Each number is 200 + 30 x the weight over its row's rms, rounded and kept within 0 to 999. Layers, rows and columns count from 0. The size before them is the row's rms in percent of the matrix's.

# layer 6 MLP down (transposed), 896x224, rms 0.104, rows 231-262, columns 112-223
101,257,134,209,203,201,181,190,188,196,180,203,257,198,171,198,189,167,180,214,174,219,176,168,201,156,170,175,176,215,234,260,228,214,109,175,195,157,214,178,185,231,247,170,206,215,156,236,189,199,195,218,157,242,217,179,231,232,168,212,200,191,264,177,195,212,223,165,207,182,183,169,191,241,191,230,165,210,163,245,192,216,220,171,169,199,216,152,234,156,177,199,263,194,157,196,222,186,192,189,192,226,217,197,211,245,213,228,163,205,197,247,178
103,172,193,214,219,229,180,206,154,218,178,209,177,225,180,224,224,209,233,168,213,205,177,207,231,242,211,239,260,171,172,200,195,187,260,196,145,208,224,220,251,133,204,204,197,145,184,156,242,175,175,206,199,207,210,158,226,267,192,163,191,214,233,125,188,229,206,194,238,207,176,160,188,130,214,206,187,195,202,222,240,231,194,188,189,204,214,211,224,186,146,152,168,207,158,182,216,197,207,194,230,193,167,251,180,211,184,203,244,192,193,183,206
102,250,161,223,217,204,159,123,211,209,175,152,220,222,218,172,253,245,236,201,245,251,216,111,188,246,216,184,224,239,193,244,213,169,231,133,208,180,264,197,166,186,201,210,202,212,184,275,154,175,217,186,202,254,176,198,203,210,160,250,203,193,229,201,212,164,172,176,228,255,186,241,201,232,172,207,194,199,203,207,177,198,217,183,199,218,188,213,189,189,199,207,226,171,195,233,219,216,172,216,187,234,182,188,179,183,228,257,265,208,217,187,165
099,122,204,189,167,197,186,190,211,215,189,145,188,186,211,187,240,218,237,199,263,223,202,211,213,214,193,218,222,252,156,220,203,195,230,178,210,226,213,221,198,190,202,162,183,242,183,210,251,219,222,215,163,194,213,218,218,165,144,185,234,214,209,213,195,246,161,228,187,157,169,242,271,169,164,188,209,242,191,197,213,202,219,223,215,183,158,161,201,185,202,222,208,221,164,193,220,161,246,262,130,229,130,193,164,200,199,214,223,199,224,213,210
097,224,235,192,151,178,209,178,185,208,183,222,177,142,244,157,238,198,232,176,176,182,202,169,208,257,222,166,195,185,171,167,200,249,191,282,252,175,221,191,183,164,202,187,194,238,189,207,194,208,220,182,208,243,222,217,171,232,201,247,194,262,146,152,261,250,269,236,210,150,226,204,210,251,224,176,181,209,236,151,243,172,237,234,192,199,218,206,180,239,227,217,234,197,216,206,154,219,181,158,219,132,218,226,202,184,236,199,191,177,220,256,225
096,146,253,202,153,160,175,202,221,199,232,208,181,186,225,184,187,217,158,206,188,227,206,216,188,254,165,178,189,214,207,190,204,184,179,173,225,210,216,245,228,204,213,202,183,187,199,232,180,226,177,198,181,128,181,250,218,154,207,200,146,207,222,201,183,136,201,167,239,188,243,207,201,175,194,211,205,192,194,222,237,168,180,243,205,204,258,153,188,168,210,171,225,242,242,184,177,209,181,203,195,158,201,256,227,194,180,154,189,140,214,209,175
096,217,204,148,228,247,167,193,257,260,210,150,166,218,158,168,170,182,175,209,203,193,216,226,203,212,165,142,194,149,191,203,289,187,209,220,207,142,224,170,233,172,195,219,263,243,168,183,189,139,255,146,154,174,176,238,169,222,190,216,215,161,242,182,200,224,221,206,187,199,241,173,241,208,197,137,209,163,196,255,175,193,208,185,235,176,231,206,144,199,151,216,199,202,207,263,209,244,201,131,200,188,233,188,238,198,237,176,160,226,216,264,163
096,211,147,226,241,183,207,253,202,181,200,202,147,212,136,226,254,224,230,206,209,195,222,232,144,237,178,248,185,185,187,223,249,202,180,192,108,173,246,195,202,223,184,240,167,194,211,224,203,190,235,216,159,205,218,199,172,166,261,211,193,128,109,212,226,156,205,176,186,256,181,204,209,177,245,191,210,154,229,235,190,165,191,198,177,177,214,182,217,188,217,162,229,236,169,203,185,195,205,198,229,251,218,192,189,180,154,227,184,214,233,191,181
090,221,202,221,224,118,165,214,197,199,173,165,210,198,191,229,195,228,223,240,234,258,235,212,176,187,185,233,179,186,224,219,239,209,218,181,199,205,155,229,216,170,190,245,164,238,210,196,194,198,177,165,187,190,214,209,159,213,223,215,207,201,193,205,166,131,145,211,221,133,217,202,172,231,192,157,231,171,206,186,115,260,234,243,253,138,188,223,167,207,163,209,211,181,201,188,198,252,193,213,193,234,177,207,239,188,167,169,231,187,210,239,174
101,156,255,193,185,237,231,131,204,207,192,180,166,222,279,183,222,239,219,240,187,222,204,186,161,194,200,223,237,182,208,231,203,231,191,251,248,188,180,232,131,165,198,184,168,193,163,159,225,194,153,220,254,219,227,132,210,144,177,161,221,216,225,215,211,158,220,207,152,208,201,224,239,214,216,236,210,223,193,233,233,189,242,179,196,220,195,191,222,163,197,223,228,265,209,148,171,183,171,222,239,183,184,212,205,236,207,174,219,210,198,166,202
103,215,191,185,259,186,214,229,143,182,174,181,271,214,201,193,232,239,202,247,194,177,253,259,228,201,252,239,162,237,187,180,227,219,196,242,226,218,218,209,218,180,184,205,135,247,208,207,205,179,191,218,225,225,233,180,217,215,206,175,210,225,208,230,236,196,183,222,191,143,195,185,251,230,202,167,196,219,130,189,191,172,179,201,218,202,177,181,174,202,189,228,180,187,247,162,234,228,214,165,201,198,243,208,242,177,155,254,240,224,235,251,216
097,248,226,181,242,197,157,160,205,234,209,217,191,174,160,123,257,180,189,133,185,207,190,226,178,225,192,208,211,196,197,178,190,161,241,209,182,195,204,189,196,148,171,251,202,212,217,191,212,188,187,221,184,129,220,191,215,231,267,192,143,178,258,211,200,240,234,224,216,139,147,208,184,133,202,182,210,235,149,168,207,197,227,187,232,149,235,195,191,194,177,173,222,216,224,144,200,198,226,208,121,235,238,190,188,220,182,214,202,231,197,170,211
101,231,197,231,233,217,241,163,226,234,141,165,208,183,225,258,207,193,180,192,172,186,219,231,223,225,187,195,258,190,127,228,158,204,207,194,220,196,185,210,173,142,226,211,219,231,183,233,158,200,234,230,184,173,151,194,228,248,230,163,183,189,204,150,208,157,193,183,189,192,183,223,189,182,163,221,218,136,172,180,218,178,223,241,163,179,205,180,205,162,218,226,205,217,172,212,188,228,188,228,161,260,238,206,195,240,182,213,250,220,179,194,179
107,134,233,129,165,185,186,275,220,219,207,230,218,185,235,212,209,184,176,201,235,178,200,215,235,216,126,230,232,215,223,196,232,218,220,200,233,217,188,244,140,196,196,200,224,210,207,219,166,191,192,202,227,207,295,176,171,173,181,216,156,208,185,243,210,206,214,185,183,222,226,222,190,130,211,193,208,184,169,204,199,169,129,216,218,195,223,220,233,204,204,172,134,240,183,189,229,210,233,180,238,207,199,236,154,234,214,209,218,234,223,147,222
086,193,205,181,234,210,195,199,196,178,209,203,201,219,185,182,217,140,222,261,209,236,232,216,184,205,207,152,205,176,156,212,172,206,191,215,172,202,167,189,192,208,123,177,170,140,194,169,188,170,219,117,226,204,174,227,162,247,232,165,225,215,209,236,232,195,206,208,178,173,201,193,161,221,173,214,164,176,182,186,105,155,186,161,238,277,173,233,214,158,266,202,199,226,186,146,226,187,198,228,184,189,184,223,216,168,197,215,227,256,229,216,148
094,177,188,180,199,149,224,247,175,172,169,228,226,231,229,243,175,186,229,159,166,241,220,187,181,219,169,187,188,217,180,196,168,205,246,224,217,232,210,194,192,207,249,203,230,217,247,244,271,147,190,187,151,224,233,217,204,214,222,185,231,248,250,154,199,190,165,190,185,172,222,164,209,176,173,152,223,219,208,199,235,193,170,199,199,192,225,178,164,242,187,202,237,172,201,195,161,201,238,199,192,195,205,217,221,160,192,181,153,203,181,206,157
098,267,193,147,194,164,207,228,190,198,170,177,238,220,199,213,217,251,221,212,206,180,191,231,210,198,206,214,202,170,200,213,208,208,193,200,314,169,190,250,201,238,208,200,132,211,209,222,192,201,227,229,233,219,213,206,253,188,172,183,233,230,135,250,188,249,178,198,186,198,201,198,222,227,219,250,162,216,233,224,123,189,192,112,206,191,162,227,234,259,198,239,154,147,257,197,276,139,215,210,195,216,247,136,190,165,224,177,205,191,247,152,184
095,214,211,131,182,255,163,171,195,218,200,212,166,169,222,152,200,149,236,229,169,178,245,232,219,220,201,226,209,182,187,190,148,156,213,186,183,212,181,228,214,235,138,173,199,205,214,247,191,229,172,225,211,147,152,221,172,177,219,196,225,212,200,204,197,188,228,173,171,185,242,251,256,166,253,221,211,206,237,180,196,183,210,186,163,174,158,223,179,202,245,182,194,179,231,184,211,162,168,217,178,184,216,196,168,169,193,197,243,228,223,187,193
096,198,191,228,157,212,166,163,228,179,227,255,185,210,181,193,208,171,195,319,178,162,151,177,203,204,209,175,213,193,236,207,168,177,190,201,181,163,197,157,161,237,159,171,187,213,205,187,162,201,163,223,232,216,237,202,213,199,207,253,240,196,202,176,254,198,163,187,228,159,218,171,234,185,139,210,159,182,194,220,150,265,219,226,196,202,228,215,204,201,248,179,232,224,206,142,187,166,167,212,177,191,197,255,200,182,195,229,199,177,153,161,206
108,229,182,255,201,216,199,155,172,211,181,199,237,250,175,155,201,232,218,240,188,195,231,215,231,225,177,165,184,201,189,205,159,189,193,211,247,141,228,224,183,194,231,174,112,144,210,147,198,247,188,193,189,185,163,204,214,201,207,222,167,179,206,221,213,193,203,178,154,170,209,241,232,180,204,238,165,206,220,233,220,190,160,209,160,180,252,205,205,157,169,157,221,209,159,262,177,152,176,155,155,194,196,186,205,203,242,181,202,215,213,219,194
107,183,256,117,185,165,207,164,229,208,245,215,262,181,254,231,221,223,206,209,217,239,186,229,263,206,164,229,191,204,203,215,170,207,188,196,181,244,198,188,154,228,262,228,205,144,172,222,222,198,228,185,211,219,183,198,211,201,191,228,194,194,225,225,216,196,158,214,180,157,221,239,218,179,195,167,225,225,139,205,188,156,216,233,195,205,193,218,196,220,160,169,196,189,206,230,207,180,176,227,184,151,251,200,174,150,225,253,230,188,166,281,250
093,173,224,179,198,158,194,194,216,152,216,239,231,177,209,195,155,213,208,136,170,220,197,191,208,199,136,258,158,203,177,183,186,163,224,199,196,217,143,168,242,197,174,180,243,227,186,151,184,194,219,147,264,154,199,177,189,210,183,203,154,192,187,208,167,186,176,194,202,207,182,212,195,180,175,206,238,194,210,177,195,210,143,178,156,166,187,165,178,213,248,162,173,243,191,279,189,232,168,190,204,183,176,201,136,204,241,223,191,200,206,170,211
109,225,203,206,159,187,174,167,173,213,224,159,152,180,220,258,154,195,226,205,203,150,235,165,201,227,215,211,213,166,194,179,170,175,169,157,170,224,175,210,219,229,191,210,202,228,222,200,189,207,218,161,225,154,177,204,192,207,250,197,210,199,176,258,249,180,165,234,194,242,214,224,173,240,228,205,166,227,193,237,216,206,198,212,138,183,261,181,201,189,226,213,181,204,225,253,156,179,243,214,196,208,200,240,214,251,184,228,171,189,225,183,176
094,253,182,241,243,198,180,178,208,180,169,139,196,207,181,263,163,185,214,209,171,202,252,219,234,184,198,193,200,187,180,196,162,195,179,198,233,148,211,208,238,151,250,158,183,154,199,179,193,194,181,228,185,218,206,219,226,206,143,230,168,208,217,173,167,272,207,211,246,185,201,158,232,165,175,171,199,219,213,223,228,214,198,180,208,209,167,185,183,176,154,181,236,223,215,205,216,257,221,176,207,171,213,198,194,251,266,217,190,220,225,107,243
097,234,201,193,242,142,222,175,204,208,223,174,193,180,226,191,192,129,164,236,214,256,198,246,170,162,221,213,206,230,216,252,154,190,224,174,165,171,203,181,215,214,153,181,206,256,229,217,183,189,184,183,182,215,217,230,175,181,208,134,156,222,208,198,124,202,189,146,171,159,215,200,194,206,209,167,214,165,180,212,197,225,260,191,248,201,217,205,202,197,195,195,242,185,247,169,233,256,147,192,196,252,183,209,148,186,248,187,198,224,167,206,186
100,277,223,229,211,181,220,187,165,216,200,176,185,208,249,179,228,229,180,223,235,205,226,185,154,161,181,215,252,222,132,171,183,193,237,180,205,167,203,192,224,170,193,186,224,216,186,212,221,235,218,172,213,183,209,212,165,207,146,235,181,171,161,251,182,229,221,160,218,205,192,169,211,243,158,209,153,251,149,229,204,190,169,207,180,171,165,165,165,200,172,220,210,177,212,177,214,184,127,187,214,243,194,187,191,276,236,274,174,197,153,217,114
109,207,174,186,167,193,199,209,201,167,171,226,250,204,164,209,263,192,203,226,163,131,191,149,235,170,193,174,208,206,196,188,228,193,154,145,256,240,223,193,248,222,231,246,194,192,181,163,226,177,252,246,224,166,213,181,180,178,197,200,213,219,218,172,187,182,230,202,208,181,255,160,256,152,167,163,202,228,188,203,260,178,190,181,127,192,190,199,198,214,210,232,198,145,167,189,147,172,160,191,183,244,217,245,186,228,227,164,223,164,208,202,183
094,181,168,215,243,182,154,228,169,192,164,176,198,164,222,179,207,207,201,193,138,194,198,212,171,195,206,233,200,152,200,243,227,259,246,229,180,241,101,182,182,164,168,209,161,271,202,233,192,197,212,219,183,210,203,251,199,200,167,204,220,195,150,234,214,198,156,232,199,221,236,138,256,198,244,178,168,190,243,201,205,167,193,206,237,201,174,179,197,220,221,265,172,153,242,175,205,193,204,189,212,236,182,190,198,121,196,197,189,170,203,134,207
102,210,226,249,183,218,171,185,163,168,180,259,181,238,198,172,201,193,205,197,225,169,222,209,188,206,181,234,263,169,250,215,197,257,140,244,217,117,208,225,229,190,179,184,203,158,173,214,194,185,168,202,213,226,273,195,262,186,196,172,210,179,176,222,149,198,250,184,263,158,183,184,181,170,208,244,235,196,155,231,185,230,153,191,200,195,179,215,236,230,226,203,198,202,192,144,185,183,175,190,187,159,176,177,264,132,231,176,201,220,197,209,181
109,200,213,157,165,209,173,215,184,189,197,178,228,190,187,212,205,154,211,186,112,201,197,194,276,163,220,197,170,223,161,193,262,201,176,197,156,220,220,177,213,169,211,163,169,241,175,194,183,194,212,203,216,215,200,238,221,217,208,246,203,223,143,191,202,215,233,230,193,221,197,140,196,167,177,179,220,226,227,213,256,187,195,130,250,243,176,216,174,197,250,166,197,188,206,189,180,223,237,111,189,181,187,214,133,224,141,210,147,150,202,173,164
060,186,198,200,236,202,181,202,175,213,197,220,238,249,246,194,228,148,239,178,233,246,155,190,224,194,219,171,264,211,183,190,219,167,220,172,160,199,181,232,240,173,217,172,236,245,185,243,208,180,208,205,246,139,196,185,184,200,183,225,172,258,177,203,146,202,228,192,171,249,226,187,191,247,215,194,180,196,158,225,215,160,212,187,238,185,212,242,228,197,172,208,258,194,182,184,218,195,282,240,172,212,201,187,179,154,199,137,139,198,207,224,249
086,200,224,209,178,181,240,205,236,211,232,176,140,224,170,214,181,93,133,195,170,260,198,195,194,164,230,198,171,230,197,207,280,236,207,218,232,281,137,193,179,210,191,174,239,210,235,228,185,171,206,127,249,218,176,157,211,189,208,157,242,189,178,240,208,202,146,195,239,225,237,176,209,193,193,186,246,213,217,131,187,231,202,174,170,220,217,183,183,201,181,208,145,269,192,189,193,187,189,200,170,239,168,178,218,214,192,179,237,194,147,202,169
# layer 6 MLP up, 896x224, rms 0.105, rows 232-262, columns 112-223
102,209,163,230,182,170,211,218,246,213,215,226,200,138,189,155,144,148,216,189,221,152,232,173,202,143,141,209,204,221,200,189,255,220,218,235,249,194,120,154,159,233,206,209,214,182,230,219,212,209,247,178,224,245,147,175,123,204,214,227,224,174,176,179,160,203,236,158,188,226,186,221,193,202,198,189,170,200,150,180,173,217,205,225,175,245,242,183,213,179,246,241,182,205,205,218,163,196,204,221,141,166,188,261,195,176,226,156,138,230,199,200,169
112,168,204,234,204,145,232,195,195,233,246,217,246,191,226,200,200,202,217,167,121,191,188,211,198,217,208,216,195,239,155,188,204,191,149,259,195,201,222,186,256,202,186,189,232,150,189,176,281,194,204,183,238,155,183,209,210,194,230,195,229,201,178,206,185,213,255,184,212,164,241,172,151,197,245,231,167,195,202,199,220,207,198,267,190,218,191,231,203,192,214,220,145,178,210,177,141,205,250,219,213,162,197,158,164,157,200,173,215,185,241,176,218
102,286,219,189,210,198,221,123,197,182,221,218,216,225,153,184,177,212,176,228,194,208,195,170,215,220,170,242,204,177,189,188,160,190,190,228,159,212,217,192,190,166,196,182,217,189,205,188,197,215,172,226,261,194,178,180,195,200,193,186,176,176,254,157,205,190,203,162,208,256,240,173,111,215,223,201,200,209,154,208,193,244,209,175,189,230,273,214,185,225,172,213,247,148,178,203,174,220,140,166,250,176,204,185,228,197,221,212,169,227,188,190,239
100,218,179,190,198,159,182,209,214,199,209,209,228,256,203,183,197,175,204,238,190,189,244,181,190,171,173,228,199,240,201,208,205,168,220,177,198,213,206,209,262,227,206,154,174,196,263,252,222,153,182,175,197,143,168,175,250,197,200,164,249,147,234,241,153,153,211,190,246,218,227,187,175,140,142,225,289,139,157,263,222,260,213,207,189,211,203,227,193,191,172,249,202,204,178,195,192,150,218,194,167,242,208,177,198,199,215,179,199,187,213,136,221
098,238,144,212,207,198,208,182,223,164,180,190,235,212,225,202,194,187,204,197,252,179,193,239,185,213,213,245,161,197,217,193,233,227,200,158,242,157,152,215,173,209,209,242,236,215,188,317,211,195,149,150,246,242,263,232,164,180,202,186,255,199,193,235,248,199,229,164,216,201,198,192,212,175,202,238,211,177,183,201,167,130,239,216,162,191,241,184,133,230,204,262,159,143,159,224,222,189,183,191,184,160,241,153,199,177,169,173,209,181,220,213,204
101,167,216,241,152,193,224,259,126,163,183,209,208,210,224,224,177,250,236,207,161,263,190,199,178,173,219,199,202,201,188,196,145,214,197,209,211,246,166,205,214,227,237,212,184,195,201,183,197,247,151,232,243,202,191,198,215,199,113,185,212,196,169,195,218,223,261,198,237,271,191,234,202,207,177,161,240,241,216,182,226,200,159,214,176,226,161,183,138,184,234,210,252,175,196,176,212,104,227,237,174,220,181,213,223,176,140,209,229,140,211,198,197
098,198,210,189,169,166,195,183,236,266,242,241,268,203,253,172,247,206,125,178,230,189,178,213,239,201,188,245,163,190,183,152,243,180,197,204,191,134,177,229,182,178,178,217,230,261,163,194,195,181,219,213,232,200,186,213,169,237,157,169,232,230,242,204,225,254,166,257,185,155,275,220,183,239,177,161,216,198,141,189,177,213,203,199,229,187,185,162,174,174,158,216,154,213,195,115,193,216,149,227,159,159,225,175,242,181,198,230,218,179,175,216,212
091,170,197,206,182,245,125,264,144,205,198,245,168,222,257,133,223,152,160,182,177,168,187,183,202,204,155,196,186,222,204,201,195,262,236,181,207,206,258,190,169,246,241,195,212,222,172,147,163,199,208,208,223,224,165,172,224,166,151,224,198,195,138,208,180,204,237,211,136,222,165,222,187,209,218,178,231,199,203,259,237,164,202,208,116,213,194,170,241,176,191,180,176,209,238,228,222,199,222,177,195,149,207,172,183,255,265,209,161,201,194,178,181
107,197,168,262,200,138,182,226,195,190,192,173,197,196,138,192,192,171,211,177,230,166,223,236,242,245,227,179,189,190,275,234,203,212,194,233,183,183,196,203,245,207,194,180,213,163,244,239,177,229,240,176,200,200,221,200,209,201,190,256,196,228,258,177,226,240,236,231,230,173,189,158,180,220,239,218,204,216,189,141,173,223,186,227,201,152,177,189,180,205,185,170,165,225,274,208,213,284,227,156,183,154,191,173,187,115,216,163,199,150,214,245,194
103,252,205,181,195,175,179,242,232,192,231,175,213,251,163,171,217,200,209,241,195,245,156,178,216,167,191,192,227,238,247,199,135,247,159,192,216,194,178,204,205,238,178,155,240,213,172,192,246,220,234,206,219,172,212,243,222,168,166,204,183,164,211,212,253,180,231,225,256,265,221,168,163,183,204,217,150,248,215,228,224,246,197,158,184,256,173,223,204,181,204,186,179,159,231,176,215,174,202,256,159,173,181,209,192,223,252,225,188,127,203,192,218
087,146,216,255,162,187,205,205,170,171,152,210,204,237,119,240,226,263,207,184,199,201,172,154,229,198,190,199,214,234,162,208,166,199,197,198,156,261,170,218,200,156,235,222,230,169,187,206,197,275,201,209,233,231,166,180,202,174,180,201,248,218,150,190,261,128,193,181,182,165,214,203,196,228,233,209,187,252,197,188,156,182,237,193,164,277,202,250,221,197,184,208,215,158,203,169,168,243,215,173,194,186,181,250,198,216,228,115,125,189,217,214,192
093,170,133,183,248,182,165,202,174,211,237,193,164,231,154,176,207,255,171,228,186,197,148,176,178,226,214,206,217,203,217,210,201,179,180,194,232,155,207,175,221,206,182,229,199,228,205,249,185,194,210,263,264,184,151,235,145,170,229,193,226,200,221,226,238,181,248,213,205,205,162,227,140,208,211,202,197,242,201,215,188,251,167,156,211,213,218,185,200,160,214,198,218,184,153,204,215,181,176,173,210,175,132,190,177,217,205,211,179,183,228,195,233
110,208,183,199,161,155,165,176,169,207,193,216,231,236,150,176,172,205,219,164,184,229,167,188,203,194,223,135,206,222,189,203,195,205,163,207,144,188,223,210,226,193,211,224,185,201,205,177,228,264,206,189,188,208,258,196,216,200,189,198,186,213,182,216,214,195,183,226,168,216,228,193,201,247,280,208,233,231,178,203,152,203,216,208,187,171,189,253,190,217,266,219,231,258,269,198,144,210,168,193,162,196,174,199,207,223,191,180,198,195,223,186,138
090,192,203,194,167,183,198,225,166,219,130,210,209,150,251,257,178,254,230,191,207,178,201,238,214,165,181,198,193,237,243,169,249,185,218,194,173,198,238,222,237,184,220,173,228,186,204,196,248,264,215,280,202,200,223,153,200,146,190,210,142,203,196,137,163,201,204,242,210,231,159,224,221,154,188,214,213,191,260,218,192,282,169,212,242,191,189,166,168,234,136,170,181,196,194,189,187,184,200,153,229,190,186,202,188,220,205,192,207,170,219,188,255
090,199,214,178,187,165,221,146,231,176,219,241,216,172,170,165,222,189,185,194,193,201,189,277,236,189,168,223,226,206,222,215,187,225,178,200,155,228,198,211,182,210,191,227,192,200,151,146,193,213,206,197,212,232,210,242,205,185,190,188,186,168,203,241,162,188,243,205,190,182,161,195,230,225,163,192,264,194,223,168,153,248,206,189,164,193,144,195,164,195,238,145,239,258,175,191,187,206,149,206,186,184,183,154,212,194,189,129,199,177,204,175,184
101,171,138,162,174,205,188,170,213,237,221,163,138,213,207,190,233,156,200,218,202,215,227,164,198,238,133,205,219,248,192,228,170,192,251,208,134,181,225,132,157,203,168,215,252,212,202,225,207,179,214,185,157,210,217,180,176,237,158,254,200,172,189,169,198,213,173,199,196,215,195,174,135,170,229,183,219,188,183,218,229,209,200,248,228,194,168,231,193,219,246,167,212,240,148,242,161,219,207,226,191,148,213,255,212,174,183,219,244,206,191,236,239
100,196,185,207,206,219,186,255,186,212,149,194,217,195,186,262,187,231,188,175,197,221,206,171,175,175,204,192,221,167,144,211,228,234,157,226,208,179,212,137,135,183,223,187,182,186,204,173,205,199,177,224,172,215,237,218,256,256,114,203,197,223,213,180,210,203,207,193,266,190,174,193,122,231,167,161,168,167,141,190,220,196,195,272,208,165,175,165,179,217,151,215,242,246,140,199,212,227,216,170,221,217,204,198,169,209,175,199,208,166,200,195,180
097,193,221,179,216,201,219,202,210,221,198,162,239,181,252,175,196,235,244,130,169,184,198,202,229,189,184,226,171,133,159,219,197,196,202,185,250,281,177,220,206,191,186,223,204,223,195,176,205,174,200,205,204,145,182,189,190,220,202,236,216,226,183,212,166,168,175,188,172,178,226,189,203,217,205,152,209,196,165,201,237,184,214,231,165,193,160,205,178,206,115,235,206,139,216,201,177,221,200,194,233,186,208,204,176,229,235,264,223,191,224,224,199
108,217,228,252,198,256,203,199,166,202,167,181,160,177,195,196,278,191,256,184,214,164,183,199,167,170,204,188,229,188,216,212,204,199,204,210,232,239,220,217,226,243,176,183,244,211,204,199,161,205,199,222,234,193,187,205,261,150,218,195,247,245,180,214,298,185,241,206,215,217,163,275,217,205,167,221,207,150,204,207,171,210,186,183,256,200,158,200,215,178,208,220,190,195,181,223,190,220,182,183,246,226,173,178,169,194,186,205,218,210,214,177,245
106,180,176,214,192,170,202,198,214,181,229,139,164,237,210,206,215,199,183,222,127,194,150,196,124,179,190,181,189,231,196,194,199,178,217,194,209,163,220,206,191,232,231,179,237,201,262,257,219,207,203,210,193,196,239,209,220,232,207,217,190,202,210,235,170,166,213,257,229,165,196,244,180,202,233,177,190,231,245,242,207,216,234,239,214,231,191,199,224,201,167,176,235,245,223,222,189,216,150,194,131,177,126,169,144,182,205,172,246,187,225,203,237
100,198,183,248,225,202,257,220,216,236,137,130,165,241,166,224,227,212,241,214,223,177,216,211,221,168,226,151,224,174,160,219,188,255,218,156,212,165,244,237,175,210,162,171,141,181,232,169,247,117,172,243,112,223,181,197,183,189,209,235,215,207,212,191,221,194,230,241,201,153,231,191,214,198,203,230,206,230,169,199,226,201,176,210,225,224,224,205,223,231,187,210,178,183,184,101,186,177,218,191,150,216,226,198,276,238,143,213,209,191,159,206,195
110,208,227,183,194,210,192,272,193,185,192,189,215,178,209,192,196,192,199,243,210,217,183,202,193,237,226,269,192,188,236,187,221,196,198,204,181,251,145,183,156,223,183,198,254,171,183,216,177,161,186,203,264,201,203,201,196,186,172,226,225,263,197,182,212,209,169,171,259,210,222,152,188,243,188,269,187,181,249,192,197,149,178,177,233,245,173,235,224,253,197,115,224,175,206,202,202,191,193,230,204,183,194,179,231,230,165,162,184,163,203,224,253
096,198,189,199,131,191,279,212,205,238,192,208,237,203,224,145,153,202,193,203,214,228,164,200,214,194,199,228,195,184,211,207,212,201,298,202,219,223,209,172,166,264,176,180,214,242,201,236,191,238,245,199,247,172,209,186,164,205,199,126,207,161,220,230,190,161,160,196,172,180,192,188,173,189,255,216,243,232,217,148,180,174,252,217,175,189,189,215,213,220,215,209,166,138,193,145,233,191,221,168,197,227,203,201,168,222,140,186,197,181,186,262,189
094,209,206,229,170,221,196,190,267,179,182,217,301,191,176,174,231,216,193,178,235,274,218,231,232,229,209,218,200,175,219,221,217,154,269,211,219,214,145,176,208,190,164,242,206,176,172,182,166,179,167,155,180,175,251,216,178,219,184,222,212,241,136,185,217,215,271,212,251,248,234,197,200,199,161,227,218,254,130,186,235,187,204,216,166,231,160,174,160,187,232,260,130,225,206,187,151,196,195,202,228,200,206,165,229,249,172,260,207,195,234,261,208
106,171,181,230,187,238,210,263,216,214,156,183,195,197,245,206,225,217,243,176,251,185,169,170,131,204,251,178,150,122,250,196,222,208,219,144,205,222,170,214,171,185,138,197,234,200,212,169,203,202,225,178,232,189,197,170,205,155,191,233,162,159,219,189,250,208,227,154,248,190,193,267,231,205,179,174,264,166,191,187,179,228,231,195,185,245,279,218,200,176,169,155,160,155,204,200,215,182,218,198,149,174,230,196,217,140,205,196,238,189,217,203,179
112,175,231,236,248,186,198,170,184,202,163,164,154,172,191,227,164,234,225,232,209,219,196,188,175,250,210,224,187,178,190,179,179,163,294,205,147,155,235,168,190,229,202,158,202,260,251,198,201,222,210,212,166,207,203,185,215,198,192,154,291,249,199,201,193,226,206,232,215,204,146,210,205,218,210,210,189,202,227,206,187,205,184,248,260,201,197,173,183,213,219,147,179,252,240,191,205,254,190,201,175,166,182,169,208,133,187,257,191,197,204,239,159
102,198,230,221,176,196,202,180,195,223,234,225,191,238,212,172,172,216,174,172,250,156,181,180,262,214,198,159,190,271,200,156,171,175,164,202,244,176,257,226,200,219,183,231,205,123,202,176,168,211,187,198,160,211,210,139,219,201,247,218,162,182,217,175,217,213,190,164,201,196,144,207,173,142,212,180,249,242,178,215,192,216,214,214,182,181,191,207,206,171,202,185,221,239,201,217,178,204,158,220,219,190,236,217,239,281,215,209,202,199,234,253,210
101,170,172,197,211,192,191,200,126,203,162,217,215,184,192,116,196,198,183,191,223,155,224,210,182,184,204,233,182,225,223,227,276,128,188,244,233,191,146,143,167,187,216,188,229,208,185,203,221,199,181,193,169,222,255,228,184,238,273,247,199,199,202,174,204,200,227,229,174,218,210,195,214,237,161,246,198,201,202,194,225,192,205,199,210,183,187,166,205,215,253,140,194,141,199,157,293,124,174,177,220,175,247,193,203,152,144,207,239,205,195,166,216
101,188,175,199,222,235,158,176,227,212,150,222,171,234,241,164,197,233,167,206,185,194,207,123,168,181,147,159,169,230,242,197,205,211,170,248,247,210,179,184,170,193,218,134,215,183,215,184,193,172,202,193,201,236,201,232,196,221,172,183,178,220,291,212,188,236,173,187,201,142,212,174,238,255,177,247,204,182,184,237,237,219,169,178,199,216,214,183,202,176,185,183,172,290,271,228,191,185,179,244,226,218,218,180,244,209,189,220,220,240,161,170,188
053,253,209,215,169,163,221,261,265,188,213,186,170,220,150,203,200,190,168,235,199,179,248,200,203,188,194,261,128,168,208,229,238,230,197,219,233,182,250,161,211,139,221,212,224,204,217,141,230,234,187,205,179,210,198,253,223,221,217,136,227,211,251,214,203,191,224,199,203,165,200,250,228,172,210,177,212,192,186,257,193,182,236,215,200,214,176,195,208,232,221,190,151,212,210,216,228,197,159,161,235,206,215,246,209,241,238,241,242,192,187,141,173
080,201,179,131,244,219,211,188,198,206,196,251,199,173,239,190,181,267,203,206,255,180,226,236,197,232,176,178,190,246,284,197,126,157,199,241,199,199,245,248,203,213,233,223,165,224,191,181,240,208,180,213,209,218,234,228,238,210,200,214,189,229,161,212,256,291,251,225,170,231,199,206,222,185,186,188,192,147,170,220,235,202,168,216,199,168,190,189,181,152,200,221,279,201,178,234,205,168,210,211,209,164,179,165,179,188,205,222,166,222,198,152,212